Weights of a small GPT-style language model, trained from scratch on English Wikipedia.
Architecture: RMSNorm before each block, rotary positions, biases, capped logits.
Each number is 50 + 15 x the weight over its row's rms, rounded and kept within 0 to 99. Layers, rows and columns count from 0. The size before them is the row's rms in percent of the matrix's.

# layer 13 MLP gate, 1024x256, rms 0.0881, rows 955-991, columns 192-255
091:12 33 54 68 60 62 39 52 42 58 30 59 44 53 21 39 54 54 55 49 68 68 64 40 42 29 48 35 33 61 76 26 40 55 51 40 52 67 62 39 37 39 19 44 30 29 55 33 71 52 64 44 26 29 68 53 54 53 27 41 26 50 27 41
096:68 82 37 48 41 62 57 68 49 73 27 52 63 57 38 40 19 36 23 23 37 29 49 72 40 35 66 41 48 37 41 51 35 54 45 54 37 53 27 70 51 29 62 62 30 77 70 52 56 43 76 39 63 51 74 40 46 54 57 15 33 42 54 51
095:26 53 63 64 55 58 29 50 31 54 52 68 58 69 69 41 38 32 53 25 86 58 65 58 73 24 51 65 43 50 31 45 19 52 55 62 52 63 35 48 47 85 68 46 51 74 60 35 34 45 65 69 29 38 58 61 65 52 60 45 40 93 60 35
107:47 39 82 35 51 45 45 30 46 50 65 90 47 35 72 44 27 16 54 61 50 56 54 43 24 61 44 21 61 71 43 55 30 52 55 22 33 23 56 54 62 37 62 54 41 63 36 63 25 46 66 60 53 30 59 39 45 54 17 59 58 87 33 39
093:51 50 57 22 51 69 42 73 01 63 24 59 48 55 49 50 35 60 52 42 69 40 35 65 58 69 20 23 56 54 43 69 70 40 52 39 29 31 72 71 53 40 38 54 73 63 22 67 03 40 40 65 58 54 28 60 20 28 69 49 48 56 43 67
098:49 69 36 44 54 21 44 67 47 36 69 41 55 47 60 60 46 55 37 37 84 74 77 37 63 55 37 24 28 43 41 53 46 45 95 54 54 51 66 38 73 50 24 64 36 91 63 50 25 61 44 44 38 50 62 30 05 65 66 43 64 56 47 52
098:17 29 29 70 54 84 68 36 67 62 68 21 58 70 60 43 58 42 29 52 60 44 37 24 62 37 53 43 50 44 40 36 34 47 66 68 53 48 53 55 42 84 46 47 29 59 67 71 44 33 44 59 49 57 42 07 49 48 42 59 71 49 66 73
104:50 71 39 58 57 59 54 70 72 55 43 27 57 49 44 82 34 66 40 65 36 46 57 48 39 57 62 50 61 47 27 44 49 26 50 68 23 53 38 56 69 82 30 51 31 64 63 63 06 38 83 71 57 56 39 60 57 58 61 07 36 63 83 57
098:48 55 41 53 61 64 37 55 54 42 33 56 95 54 43 39 42 33 47 64 41 60 19 51 38 37 42 47 52 57 59 72 55 69 35 76 81 52 33 57 38 58 51 51 84 42 40 38 61 41 58 60 62 47 51 75 39 46 42 48 70 60 28 78
103:36 56 71 50 34 54 33 51 48 34 56 33 21 38 47 82 66 24 58 59 25 58 36 45 38 52 60 70 33 54 29 52 57 49 58 51 56 60 42 19 44 60 52 40 49 24 58 52 20 55 56 42 65 39 63 58 21 52 79 68 38 51 52 40
103:45 53 29 54 63 74 54 53 14 46 34 52 52 38 59 53 73 58 67 10 58 35 56 46 52 56 71 58 51 82 64 22 40 67 37 45 70 51 21 39 28 49 51 69 37 55 48 61 59 47 43 34 58 84 35 58 31 60 80 60 51 37 62 58
102:50 51 75 28 46 47 41 70 50 61 58 51 52 69 57 60 22 43 40 39 58 37 57 61 32 57 07 57 12 48 36 32 30 43 69 58 42 62 23 46 54 69 49 50 54 70 31 04 65 56 60 51 52 30 27 40 63 74 59 27 51 93 69 41
105:33 52 36 55 48 55 83 33 47 44 42 70 52 33 54 56 39 78 56 39 83 50 54 26 59 61 75 47 43 33 36 44 42 39 35 47 54 60 47 57 48 50 43 47 41 71 52 44 38 27 67 67 11 68 45 39 70 37 48 51 23 51 62 21
098:42 41 56 64 64 35 67 76 31 59 66 89 46 67 83 18 42 59 54 44 45 50 19 62 37 48 48 56 48 59 75 39 45 54 54 51 54 47 69 39 55 65 40 64 42 42 49 75 71 30 93 45 46 55 43 35 60 34 55 70 57 54 44 60
096:72 65 60 45 23 83 67 36 53 60 22 47 25 48 50 69 46 29 43 76 52 42 33 51 53 28 72 43 37 66 77 54 74 49 42 57 43 32 35 40 56 26 60 37 29 56 55 65 44 39 20 62 48 79 50 45 39 23 39 35 59 38 67 67
103:43 49 70 42 66 53 49 38 66 28 61 50 99 59 37 61 26 59 10 53 40 55 38 73 44 25 74 69 42 28 41 67 34 49 56 51 28 29 69 54 77 54 65 31 37 61 60 44 58 50 50 44 29 31 53 19 52 52 44 66 42 23 57 50
110:54 49 45 56 24 78 41 59 45 55 49 36 68 54 65 43 62 53 42 37 37 61 33 47 57 34 52 31 74 11 64 63 24 52 44 68 53 51 50 41 25 33 56 55 61 30 22 28 46 41 55 53 47 59 42 40 40 44 43 11 37 49 66 19
106:85 48 71 43 41 52 46 36 65 64 48 42 62 49 50 38 55 37 30 62 75 31 66 41 43 45 65 44 72 51 51 48 43 18 55 73 48 55 64 74 64 59 45 66 47 44 38 66 61 57 55 31 45 61 28 25 51 41 26 13 27 73 31 34
092:08 59 49 61 33 50 56 23 34 60 34 51 65 55 47 49 51 55 46 39 45 45 17 78 49 50 82 50 56 39 59 86 20 68 52 60 66 64 53 35 44 61 76 43 55 71 11 57 54 19 66 89 66 65 75 51 48 64 57 33 71 41 43 16
109:62 57 30 53 66 51 49 45 39 37 55 48 68 68 55 34 66 46 33 31 83 51 31 43 58 37 72 44 34 55 46 31 76 45 47 60 57 61 66 32 34 31 45 32 36 56 44 33 31 44 44 35 72 45 67 37 17 67 42 39 47 65 74 72
097:24 38 64 48 72 39 63 53 59 60 26 46 47 35 59 55 53 50 19 56 60 38 47 58 66 45 39 51 52 47 39 37 48 46 90 49 66 60 57 71 49 25 45 00 76 73 61 27 60 43 52 42 60 59 57 77 73 63 37 62 54 62 80 53
103:82 61 51 81 34 48 59 27 53 38 44 45 67 66 22 56 49 56 51 46 47 74 35 32 20 49 56 51 46 40 39 75 45 69 74 45 57 48 58 32 36 70 54 46 55 38 31 45 52 60 69 51 28 30 58 19 38 72 66 49 45 56 34 52
103:52 34 63 46 25 42 50 51 29 63 52 55 26 17 37 57 43 57 57 63 28 36 66 55 40 75 55 44 36 32 74 54 71 73 62 52 41 69 73 37 69 54 33 55 37 42 38 51 43 37 52 51 44 44 16 45 60 47 39 35 27 40 54 48
094:32 41 70 36 43 51 67 73 64 23 85 44 35 77 25 41 36 63 35 54 51 49 70 88 28 58 38 65 35 51 48 54 78 55 52 19 54 40 26 50 64 60 59 51 46 63 40 73 41 62 80 36 65 47 64 27 49 48 55 69 36 58 52 47
098:32 39 44 70 61 37 48 56 41 55 41 51 61 38 40 50 74 52 36 68 53 52 53 74 75 50 42 48 42 74 44 51 71 66 42 61 65 53 39 59 75 57 69 34 36 49 58 41 62 50 47 35 44 51 78 42 67 49 60 54 45 35 45 46
100:43 40 56 48 37 42 15 63 41 52 25 51 48 43 57 85 43 12 46 11 70 59 48 60 52 89 81 30 52 31 80 48 40 41 70 68 59 84 60 33 58 30 65 49 62 48 53 49 59 37 58 46 46 54 71 37 51 42 58 23 72 51 40 56
100:61 42 27 52 68 66 52 55 34 66 41 49 63 63 54 26 68 40 60 27 72 51 43 57 64 62 37 67 46 37 41 46 64 42 66 67 88 46 38 62 75 34 60 24 35 77 33 34 34 53 66 64 62 38 55 31 25 32 60 43 58 52 41 77
100:67 65 58 39 07 48 51 53 48 58 18 62 69 49 52 61 34 00 33 53 40 38 21 59 56 74 51 55 62 25 58 37 59 25 52 47 44 65 62 41 52 66 44 81 51 59 37 26 63 16 56 60 32 75 46 27 39 60 76 67 39 53 60 44
104:51 57 48 43 37 63 59 21 60 45 41 46 41 57 63 42 40 30 52 52 58 69 25 59 75 50 45 44 55 63 84 20 43 43 50 75 38 52 37 34 24 52 61 62 56 57 67 56 26 31 55 81 45 75 67 49 43 36 44 12 56 41 50 44
098:71 70 72 09 77 38 38 37 50 62 61 52 35 56 41 30 55 65 27 64 66 35 19 55 27 48 43 43 54 42 51 26 62 43 54 37 46 44 70 50 78 35 47 45 65 43 19 37 55 32 58 62 49 35 34 53 24 71 31 50 74 52 61 67
093:32 44 25 60 21 70 57 40 41 55 62 36 66 38 33 54 44 63 69 55 58 46 41 50 51 61 64 68 58 33 46 58 69 87 46 46 30 33 37 57 51 73 61 66 66 48 62 25 70 41 23 14 18 33 64 52 33 47 29 42 50 67 43 61
100:45 63 42 30 65 48 62 61 60 41 81 33 72 51 22 48 45 78 49 64 48 29 29 37 32 62 35 49 42 33 57 52 27 62 55 48 40 49 54 57 75 69 60 27 42 51 56 42 22 76 48 51 33 45 48 52 53 27 41 30 50 38 49 59
096:65 36 74 43 63 58 53 59 26 72 51 77 75 17 64 43 47 61 33 25 66 53 68 50 65 60 32 54 44 56 45 29 49 46 69 57 67 36 41 46 41 47 63 52 56 75 54 46 46 56 67 49 28 69 48 75 30 36 48 42 49 62 71 38
100:36 68 59 49 36 29 58 70 25 54 61 67 75 58 55 75 54 43 19 36 56 45 55 57 72 32 63 65 73 56 62 37 60 73 62 43 30 58 85 57 79 67 38 79 51 83 65 70 43 45 35 49 66 47 58 35 46 66 66 64 47 60 35 42
096:68 37 60 31 57 58 13 58 43 61 46 32 54 32 52 49 37 47 57 51 49 48 43 80 45 25 58 83 42 57 54 47 46 74 55 39 32 18 39 57 57 41 73 60 41 77 35 47 67 31 71 75 64 53 81 25 31 47 36 55 40 48 52 54
098:70 82 48 39 38 53 62 47 70 62 78 69 22 64 32 46 52 52 07 66 50 34 54 38 45 36 64 32 54 42 54 77 37 43 64 50 43 17 40 69 83 24 30 30 57 57 29 41 42 43 65 46 46 71 56 49 58 46 47 38 37 59 69 34
105:66 55 28 44 55 40 52 60 40 61 60 37 64 23 49 46 53 40 33 61 40 41 24 61 31 48 46 31 28 37 61 57 95 39 41 51 73 50 62 47 49 31 86 22 38 41 62 45 46 55 53 88 37 22 65 37 69 59 62 33 49 58 60 51
# layer 13 MLP up, 1024x256, rms 0.0969, rows 955-990, columns 192-255
090:53 46 82 30 47 63 39 62 26 71 62 57 44 41 28 38 45 48 43 45 33 53 55 36 40 68 45 16 56 57 56 62 52 62 44 55 55 48 67 51 59 27 54 26 37 31 26 37 77 69 54 39 38 49 49 38 31 72 46 80 45 42 35 63
103:42 51 31 24 47 75 51 54 35 65 44 34 95 39 56 43 44 51 33 41 35 66 45 29 30 39 67 48 60 51 57 38 47 60 61 46 52 31 49 48 32 38 55 67 74 49 58 82 49 58 56 58 49 67 77 36 46 38 59 56 17 35 65 50
104:47 78 40 53 43 36 49 50 42 35 46 70 65 38 60 41 58 28 41 33 63 43 39 40 57 62 71 66 14 48 22 59 54 69 70 45 29 60 67 72 48 29 36 57 80 59 85 35 73 46 46 38 67 32 63 43 46 39 47 77 36 65 58 47
101:60 43 55 61 55 68 82 57 57 31 44 52 41 29 57 67 34 44 42 23 46 52 40 46 61 46 46 56 51 51 62 32 47 33 42 45 57 17 39 61 67 62 44 42 44 31 80 46 48 22 31 58 40 47 34 71 69 70 59 48 22 43 52 67
101:65 73 74 70 54 59 60 82 55 52 38 37 42 99 41 70 49 76 44 35 60 36 38 54 59 36 41 66 50 46 32 53 30 36 56 39 53 51 45 38 41 46 41 52 68 59 76 69 44 76 76 65 40 46 26 39 50 67 64 62 47 79 44 65
101:45 46 58 59 46 53 60 34 62 58 69 64 53 55 68 37 46 57 29 51 70 65 47 51 65 48 52 40 74 84 79 60 72 35 23 37 66 50 56 33 67 66 70 15 53 51 52 52 53 40 46 22 31 55 23 22 45 62 69 98 57 41 53 51
093:27 58 61 37 37 50 63 35 71 53 39 47 42 22 60 44 30 57 43 41 59 45 13 48 54 55 69 28 32 42 52 31 29 47 42 46 77 48 68 46 55 71 28 58 49 55 46 33 85 55 37 46 23 76 78 50 55 36 75 49 37 60 35 75
100:46 54 47 48 32 72 37 68 55 59 48 44 10 61 55 45 61 37 43 73 53 61 54 75 62 63 62 67 46 35 50 57 49 36 55 62 69 30 44 25 67 50 48 52 65 40 73 55 67 38 29 38 56 48 49 60 47 55 48 44 51 23 83 43
098:60 58 55 86 57 56 34 52 48 85 53 50 53 45 48 69 69 55 47 14 41 71 44 25 70 66 70 42 12 42 25 62 63 37 53 47 68 59 65 61 32 42 46 77 59 44 49 53 47 68 45 51 47 42 40 80 48 32 64 60 31 45 44 35
099:66 51 66 47 45 46 59 58 56 67 60 54 34 24 69 80 45 46 49 41 80 50 58 73 62 30 61 22 55 27 45 60 46 55 44 46 39 31 63 58 52 57 65 48 49 50 44 60 57 45 64 43 12 48 52 17 45 86 51 63 56 64 70 67
105:64 50 34 15 49 49 75 40 42 28 30 32 77 56 35 40 83 76 43 34 78 19 40 60 62 40 45 11 12 71 67 70 67 70 59 42 44 43 53 66 58 54 53 42 60 77 64 46 39 40 35 20 24 42 51 68 69 44 20 33 35 34 53 53
096:54 33 41 59 60 65 27 48 30 57 49 62 42 28 41 43 45 73 66 80 47 66 50 66 60 54 37 42 55 59 58 45 43 51 58 65 59 59 77 71 74 54 69 62 25 74 23 41 51 45 28 38 35 32 64 45 57 48 66 54 38 32 43 51
103:45 57 70 63 25 44 36 39 66 36 66 62 37 53 57 55 55 72 24 45 31 71 31 53 39 55 37 51 63 32 48 53 43 53 31 65 40 48 22 43 50 51 21 38 36 45 52 61 35 51 65 70 69 43 54 29 52 60 57 48 38 51 45 36
094:49 46 44 47 34 33 40 33 38 20 50 26 41 40 51 36 46 45 42 49 48 78 58 64 57 34 76 20 59 45 34 40 58 56 41 37 23 52 49 39 62 66 60 46 50 55 56 40 66 33 63 69 63 72 42 47 52 43 47 67 58 63 22 33
100:31 11 52 66 86 54 63 43 37 48 47 52 32 58 40 51 34 59 48 48 46 39 44 37 39 66 38 59 41 64 25 65 38 47 34 45 46 17 46 36 49 29 47 62 76 43 61 52 41 44 39 42 36 63 29 31 49 48 33 36 16 49 84 43
104:49 60 60 42 41 30 60 59 64 63 29 46 28 45 43 44 52 13 13 45 50 74 55 49 28 47 40 37 43 31 53 41 56 71 32 76 48 77 67 64 43 88 73 43 54 54 13 50 50 48 11 72 52 74 47 76 32 37 25 58 80 39 44 45
107:61 38 54 52 44 51 64 70 61 78 56 55 70 79 50 61 42 65 15 36 32 59 30 54 39 50 52 40 55 37 66 86 31 50 55 63 39 28 37 61 63 09 56 58 74 67 39 47 25 75 67 46 49 54 40 07 54 43 39 26 56 24 53 54
104:79 64 61 55 53 65 72 47 46 38 33 48 64 70 58 29 48 32 24 46 56 71 65 47 24 38 48 61 53 61 65 60 26 55 62 65 55 53 54 54 59 69 61 58 38 52 59 50 57 60 55 67 18 34 39 24 48 41 39 39 54 17 41 47
094:47 31 64 56 43 41 57 51 88 44 45 31 62 67 26 48 36 77 50 41 46 58 43 38 49 60 75 43 61 43 33 68 48 60 27 49 50 27 65 37 58 61 30 59 54 27 51 71 63 38 34 50 75 29 23 57 39 77 50 70 47 40 58 28
111:46 62 70 38 82 55 35 46 56 45 57 73 69 55 63 57 45 44 40 49 45 00 63 20 33 72 48 31 59 60 53 63 37 61 64 60 80 47 54 14 37 59 24 33 63 39 59 41 25 47 36 28 61 45 42 60 45 22 56 26 57 53 37 48
096:67 56 68 51 62 27 47 80 48 34 61 34 55 52 55 58 67 47 54 55 49 60 40 81 57 10 24 67 27 09 50 57 76 63 48 52 51 65 56 77 46 33 54 36 55 32 52 67 40 36 35 33 54 27 53 57 36 42 65 28 06 68 40 61
096:43 30 49 64 15 64 57 48 62 34 55 58 60 46 35 49 34 50 38 35 60 78 55 50 61 45 54 43 65 64 41 58 42 46 46 55 29 56 14 31 24 48 69 39 62 50 68 35 52 28 59 56 40 71 62 67 32 56 73 49 34 44 58 24
095:66 39 48 39 40 41 51 29 73 44 61 42 52 48 09 72 51 58 67 25 64 48 32 44 46 59 28 40 33 58 56 74 53 31 64 58 44 24 44 55 59 55 37 56 79 60 37 35 28 35 30 60 22 84 35 25 48 31 44 59 88 62 29 57
109:52 43 38 32 50 60 46 44 22 58 14 77 60 19 58 61 82 54 47 45 54 38 44 60 38 41 34 42 39 54 29 65 69 46 24 45 78 41 62 40 32 44 56 34 33 31 42 09 70 62 65 54 52 41 36 66 30 47 45 61 67 66 52 50
094:58 59 60 42 17 69 44 67 46 52 63 52 47 42 23 59 26 54 70 39 83 38 22 58 57 36 77 28 41 58 71 60 79 28 45 87 67 37 54 55 45 56 61 82 75 49 74 49 22 53 39 74 58 48 58 32 40 47 23 25 46 32 45 62
103:45 65 38 61 51 53 44 63 57 37 74 56 39 50 41 43 61 47 72 90 38 58 61 60 46 62 53 73 44 49 67 64 55 57 66 39 69 58 43 57 38 45 44 53 29 40 43 59 33 32 18 28 47 24 49 51 56 66 65 57 43 37 53 47
106:58 51 55 60 31 68 41 41 27 57 46 33 25 76 46 68 72 74 67 71 74 62 65 67 56 69 36 35 38 43 70 29 58 42 42 35 70 50 38 65 66 50 55 29 53 44 29 42 18 80 55 43 39 53 43 68 43 41 42 23 51 39 71 49
096:73 56 54 29 05 33 63 24 60 70 59 39 77 44 49 61 23 47 31 39 42 62 45 12 54 40 65 58 82 52 41 55 40 67 76 43 53 32 57 72 46 60 55 53 47 70 59 64 47 72 40 63 63 50 61 49 53 50 60 36 84 50 66 72
104:69 53 48 65 43 46 55 39 43 43 27 44 60 64 38 33 85 34 81 82 42 45 93 48 57 52 45 41 73 66 51 43 41 58 64 49 44 77 36 62 38 40 53 47 56 58 40 37 31 65 44 61 20 72 72 57 32 42 68 45 44 42 51 69
095:67 38 78 19 50 35 68 47 85 49 93 61 52 41 42 45 29 49 53 63 54 45 46 63 75 58 44 62 27 63 62 58 33 41 67 41 70 37 61 56 56 32 45 33 64 55 47 80 45 70 71 59 36 67 29 47 80 45 35 33 31 50 18 56
101:65 17 26 44 65 69 40 52 34 44 51 38 27 35 60 46 42 54 56 66 50 64 33 52 54 64 40 56 46 41 37 43 77 36 68 37 33 69 29 65 60 45 72 53 38 59 44 47 26 22 60 50 74 33 69 43 65 53 76 66 34 36 59 30
101:37 40 60 34 30 53 36 60 57 59 46 55 58 69 37 21 44 69 29 34 69 60 38 15 41 35 56 59 48 44 49 84 51 37 66 53 24 42 33 16 62 79 54 36 34 45 40 67 46 28 52 57 52 68 74 35 34 47 31 71 39 45 39 26
098:45 56 35 29 59 51 67 45 54 15 62 72 37 39 46 57 63 33 63 56 56 71 30 37 51 35 60 45 62 50 43 38 45 16 60 35 55 29 34 63 59 41 49 46 46 33 63 35 38 48 32 23 60 47 55 45 51 54 26 44 46 44 61 86
108:56 63 18 37 42 28 51 19 41 79 52 47 47 64 60 46 65 49 35 63 62 62 52 41 92 47 34 56 62 50 48 63 30 55 41 55 63 61 45 38 33 42 61 51 35 39 61 50 64 85 60 79 52 61 29 34 29 52 67 33 54 25 28 34
096:63 30 48 75 73 44 67 28 30 56 45 58 40 35 60 76 48 40 38 56 72 22 41 92 55 55 62 56 55 54 47 41 27 56 55 21 77 60 62 42 43 61 52 55 59 49 56 34 64 58 65 28 56 57 30 45 34 41 43 37 67 27 56 43
098:53 34 73 62 47 36 40 79 64 50 65 40 67 55 43 84 54 57 53 51 30 48 32 49 60 37 34 72 64 76 47 36 63 50 40 46 59 86 48 51 46 61 51 64 36 57 42 69 43 63 51 35 63 45 52 49 44 34 88 62 62 49 71 36
# layer 13 MLP down (transposed), 1024x256, rms 0.0241, rows 955-990, columns 192-255
099:53 71 29 47 48 57 61 54 49 33 44 50 28 55 62 66 55 38 56 65 54 47 52 59 51 74 58 60 57 64 28 49 59 24 48 30 43 50 47 58 62 57 51 25 80 62 47 64 26 25 45 41 38 33 30 33 64 63 57 99 48 18 56 48
111:42 31 51 65 44 66 49 25 48 63 56 45 73 79 67 55 44 41 49 77 60 67 69 22 32 58 57 55 54 54 45 33 37 37 53 58 50 45 66 63 35 37 33 40 37 33 57 35 47 62 44 55 71 68 79 37 40 61 73 19 57 33 52 52
094:42 44 69 57 29 67 55 71 37 37 50 77 66 40 47 42 37 66 48 46 53 56 75 49 33 51 66 37 63 59 54 63 50 42 43 77 47 70 86 50 76 44 35 45 65 69 64 58 38 45 39 21 50 59 57 50 52 29 43 75 48 35 59 65
099:22 36 61 46 65 43 42 51 50 70 63 40 54 37 57 47 65 51 42 77 51 48 31 57 50 53 41 59 64 46 54 57 72 57 55 65 71 84 50 37 54 48 47 42 36 42 48 38 40 62 84 31 52 69 38 58 28 37 59 19 36 61 44 54
106:30 42 31 44 56 47 60 49 23 44 55 45 82 51 47 52 23 60 34 75 50 57 67 66 40 51 34 22 68 68 40 53 71 40 33 39 50 34 53 80 36 52 58 43 52 43 50 43 61 33 39 57 59 40 45 52 28 00 66 85 67 22 57 44
099:61 76 66 59 35 77 37 15 41 65 30 56 48 78 39 71 36 41 68 76 40 39 68 52 32 61 56 28 57 58 53 71 32 56 42 74 54 62 36 65 53 41 36 60 72 70 10 53 50 59 31 41 33 62 65 43 58 58 45 99 37 40 57 68
093:53 52 53 51 51 56 49 27 27 37 42 67 51 50 53 43 49 73 62 63 35 56 42 44 55 26 63 75 57 34 80 55 21 29 40 46 69 51 19 54 40 40 58 53 74 59 41 45 33 76 46 45 49 71 32 70 39 75 87 47 61 35 61 79
102:67 54 48 64 41 63 13 41 67 46 32 42 33 42 70 59 69 53 47 64 42 36 64 60 69 32 53 27 48 36 57 65 25 51 22 46 75 45 30 51 36 61 46 55 54 48 57 75 99 50 44 68 47 42 45 27 73 34 46 72 37 71 57 34
094:67 42 71 60 28 65 56 80 42 43 38 85 65 56 38 45 78 29 45 49 60 40 67 19 38 37 55 75 43 43 32 58 89 67 41 87 36 37 38 19 65 77 28 69 54 67 60 58 51 61 36 47 40 31 73 51 33 47 60 21 55 71 55 54
095:42 41 39 27 47 45 51 17 46 33 48 53 41 57 32 44 40 61 51 72 06 58 36 56 48 54 52 61 33 40 68 78 72 52 50 60 71 44 41 39 67 72 71 44 47 51 62 49 62 82 30 64 46 44 48 56 45 42 65 12 36 51 24 64
100:55 47 54 52 58 63 45 55 65 15 65 47 33 61 27 41 70 44 66 99 48 62 65 56 52 71 53 78 43 41 30 02 65 49 28 40 50 46 39 37 62 42 41 50 16 63 30 52 45 65 45 47 48 62 62 14 48 56 35 59 34 43 15 38
100:30 44 65 71 37 35 42 49 32 57 50 39 63 63 49 53 70 68 61 38 89 45 37 37 55 67 27 24 49 61 51 57 43 52 72 56 42 46 76 43 38 40 71 55 46 69 75 47 54 47 15 58 41 46 58 86 52 77 50 30 50 57 42 60
097:27 40 38 23 36 46 69 36 40 64 43 54 36 83 36 68 17 43 54 51 69 57 37 54 50 58 68 54 27 24 51 18 47 64 76 33 56 67 33 52 56 72 61 55 44 31 51 35 20 57 21 33 51 41 49 61 14 54 27 82 50 62 60 61
095:56 29 50 40 57 36 33 46 53 57 68 41 45 49 33 59 49 52 26 45 23 33 52 42 15 61 41 59 58 48 39 71 61 56 70 41 39 47 49 58 44 64 44 41 55 44 39 36 41 34 69 47 37 40 73 71 36 62 67 05 80 54 59 88
099:37 54 30 28 37 40 41 55 67 50 64 37 49 52 51 58 60 38 31 48 74 63 40 71 30 63 34 59 27 85 69 44 41 71 47 62 47 34 66 60 46 54 62 40 51 63 51 61 33 36 55 58 63 47 67 66 33 44 36 54 45 40 76 64
100:40 64 56 49 17 41 27 58 51 53 38 61 15 73 64 72 24 55 50 28 32 46 60 36 54 59 26 43 54 50 32 43 39 84 67 37 63 60 37 60 54 43 63 34 42 53 43 18 71 19 35 39 38 41 43 56 69 35 45 58 55 43 55 41
102:63 52 58 71 31 89 27 62 11 57 35 65 73 50 58 44 27 56 45 49 41 74 60 51 51 52 86 70 63 59 50 52 42 51 20 55 51 35 47 42 48 35 78 68 57 51 22 58 44 38 57 50 75 30 51 40 35 44 54 71 42 41 23 33
104:74 56 46 42 64 46 58 44 57 71 43 59 40 50 74 49 61 54 60 73 40 58 34 57 54 43 43 57 52 81 61 43 30 32 54 60 49 74 55 65 40 48 52 38 25 52 21 51 59 87 51 57 27 47 35 39 48 58 50 60 43 25 78 57
098:65 71 48 62 49 75 46 50 45 74 76 48 67 36 50 70 76 31 50 58 59 52 61 39 26 64 37 56 55 58 75 46 58 56 46 53 71 74 24 48 48 77 67 69 62 44 40 30 49 56 66 44 58 60 81 18 47 69 42 23 45 32 60 36
106:50 42 62 28 66 73 43 67 33 33 62 54 44 83 37 39 42 72 45 31 52 47 27 57 55 36 60 48 61 39 25 67 30 68 71 66 64 81 60 48 34 59 64 59 64 60 49 64 53 23 51 74 66 51 46 57 58 67 65 65 46 48 33 67
097:45 49 44 64 49 36 37 61 78 38 43 37 48 46 50 67 38 75 56 53 43 62 36 44 21 41 35 26 47 45 41 29 43 17 73 66 57 53 03 33 58 48 50 59 44 56 75 32 38 29 57 54 61 58 76 54 76 45 40 65 71 45 51 22
102:46 38 45 46 45 60 36 76 47 56 62 59 71 28 23 63 66 51 53 41 58 28 47 68 64 34 38 43 36 53 48 62 11 60 37 62 68 65 71 66 38 66 57 34 73 47 37 47 68 56 77 56 45 61 53 61 48 48 62 35 66 35 52 44
098:85 39 47 44 52 55 45 46 68 59 34 58 46 42 32 33 60 39 45 29 50 67 50 35 52 38 22 43 51 54 52 48 53 58 53 71 46 43 38 48 58 49 37 39 86 26 55 64 47 31 38 67 36 72 40 64 24 21 50 12 56 28 22 40
104:29 50 64 44 31 30 42 53 52 68 50 40 45 80 61 45 56 49 59 50 48 30 59 45 46 56 69 63 31 35 49 28 37 41 64 58 28 35 41 53 66 48 39 69 35 36 59 48 34 47 56 41 50 36 53 33 55 42 75 51 66 78 36 45
089:47 61 34 51 37 29 50 35 59 41 50 58 63 43 50 59 38 33 67 58 40 41 51 53 27 59 40 60 43 58 43 60 62 41 48 39 67 73 56 37 56 30 59 37 59 55 67 34 45 63 74 51 63 57 63 49 22 52 46 10 29 46 59 45
103:60 73 53 51 52 36 50 53 64 58 39 58 73 74 52 41 53 52 55 65 56 26 74 67 49 35 19 70 48 45 56 51 48 57 42 72 62 53 26 64 38 44 57 59 21 85 59 21 63 59 68 04 32 47 63 67 44 43 37 26 15 29 47 73
104:47 46 40 70 61 44 55 57 43 28 69 79 59 29 74 50 58 18 59 55 47 38 24 62 38 40 36 55 40 54 62 79 72 73 48 50 46 42 61 57 58 69 44 55 57 66 41 36 67 55 33 54 48 57 45 46 59 55 42 58 49 65 24 48
095:40 78 50 68 44 30 45 32 46 44 35 28 49 57 63 44 65 77 42 56 66 30 69 34 35 59 38 43 31 53 25 53 45 23 70 32 68 45 50 53 49 57 56 37 74 34 56 57 70 45 60 52 45 76 46 52 42 51 49 00 67 77 51 48
101:67 43 49 55 23 52 45 44 67 56 26 67 77 61 52 36 73 55 39 32 51 69 66 41 58 44 31 37 73 60 51 70 42 61 65 39 57 44 62 42 56 45 46 43 50 50 39 66 95 35 76 42 52 50 74 64 49 60 51 02 33 39 55 47
098:51 33 60 36 58 58 77 53 43 33 09 53 57 38 48 40 46 73 48 32 40 58 41 48 51 67 71 44 52 69 47 56 24 49 43 44 25 47 43 51 33 72 52 41 46 64 40 47 43 39 64 42 53 59 51 72 62 55 48 84 44 80 57 65
101:12 37 45 31 74 84 60 41 44 58 48 43 67 56 29 38 63 22 53 43 25 59 65 76 51 30 38 34 63 45 79 60 73 32 43 33 49 60 27 54 47 65 48 79 55 54 64 38 24 60 64 51 64 59 51 52 65 57 69 60 40 51 58 50
095:68 55 57 42 70 39 65 47 63 59 43 40 59 32 40 46 42 49 50 46 49 23 76 36 66 55 57 46 52 77 50 20 53 43 55 78 80 43 55 44 27 57 42 46 37 46 61 56 41 65 34 44 53 45 28 67 74 66 47 51 60 60 61 68
095:31 60 44 44 73 60 65 57 40 60 50 67 48 44 39 40 42 35 52 49 63 67 87 39 67 43 42 72 27 36 62 51 46 63 59 39 39 29 52 39 38 65 50 45 59 65 35 67 35 70 61 54 25 66 72 56 51 50 37 50 67 51 52 64
103:44 80 61 24 32 39 33 61 49 44 38 48 53 62 45 41 47 69 54 68 48 44 52 74 42 50 54 36 66 49 44 36 37 60 46 59 43 92 26 71 39 45 63 73 61 34 45 79 82 50 69 46 78 58 47 21 46 57 79 69 63 72 68 54
095:33 71 50 42 59 48 26 59 32 72 42 39 55 64 31 40 38 54 38 53 42 43 54 61 45 57 68 55 37 47 41 32 63 58 51 56 53 50 52 63 78 63 52 48 37 64 47 72 56 30 63 66 33 20 58 47 61 29 66 15 53 28 62 76
110:35 36 69 51 42 40 34 79 43 48 35 66 58 59 44 27 70 49 30 48 72 45 72 51 35 37 36 51 53 45 48 56 57 69 43 62 54 30 48 41 23 48 36 52 49 49 50 51 57 68 50 37 61 42 49 52 33 59 51 00 59 54 29 39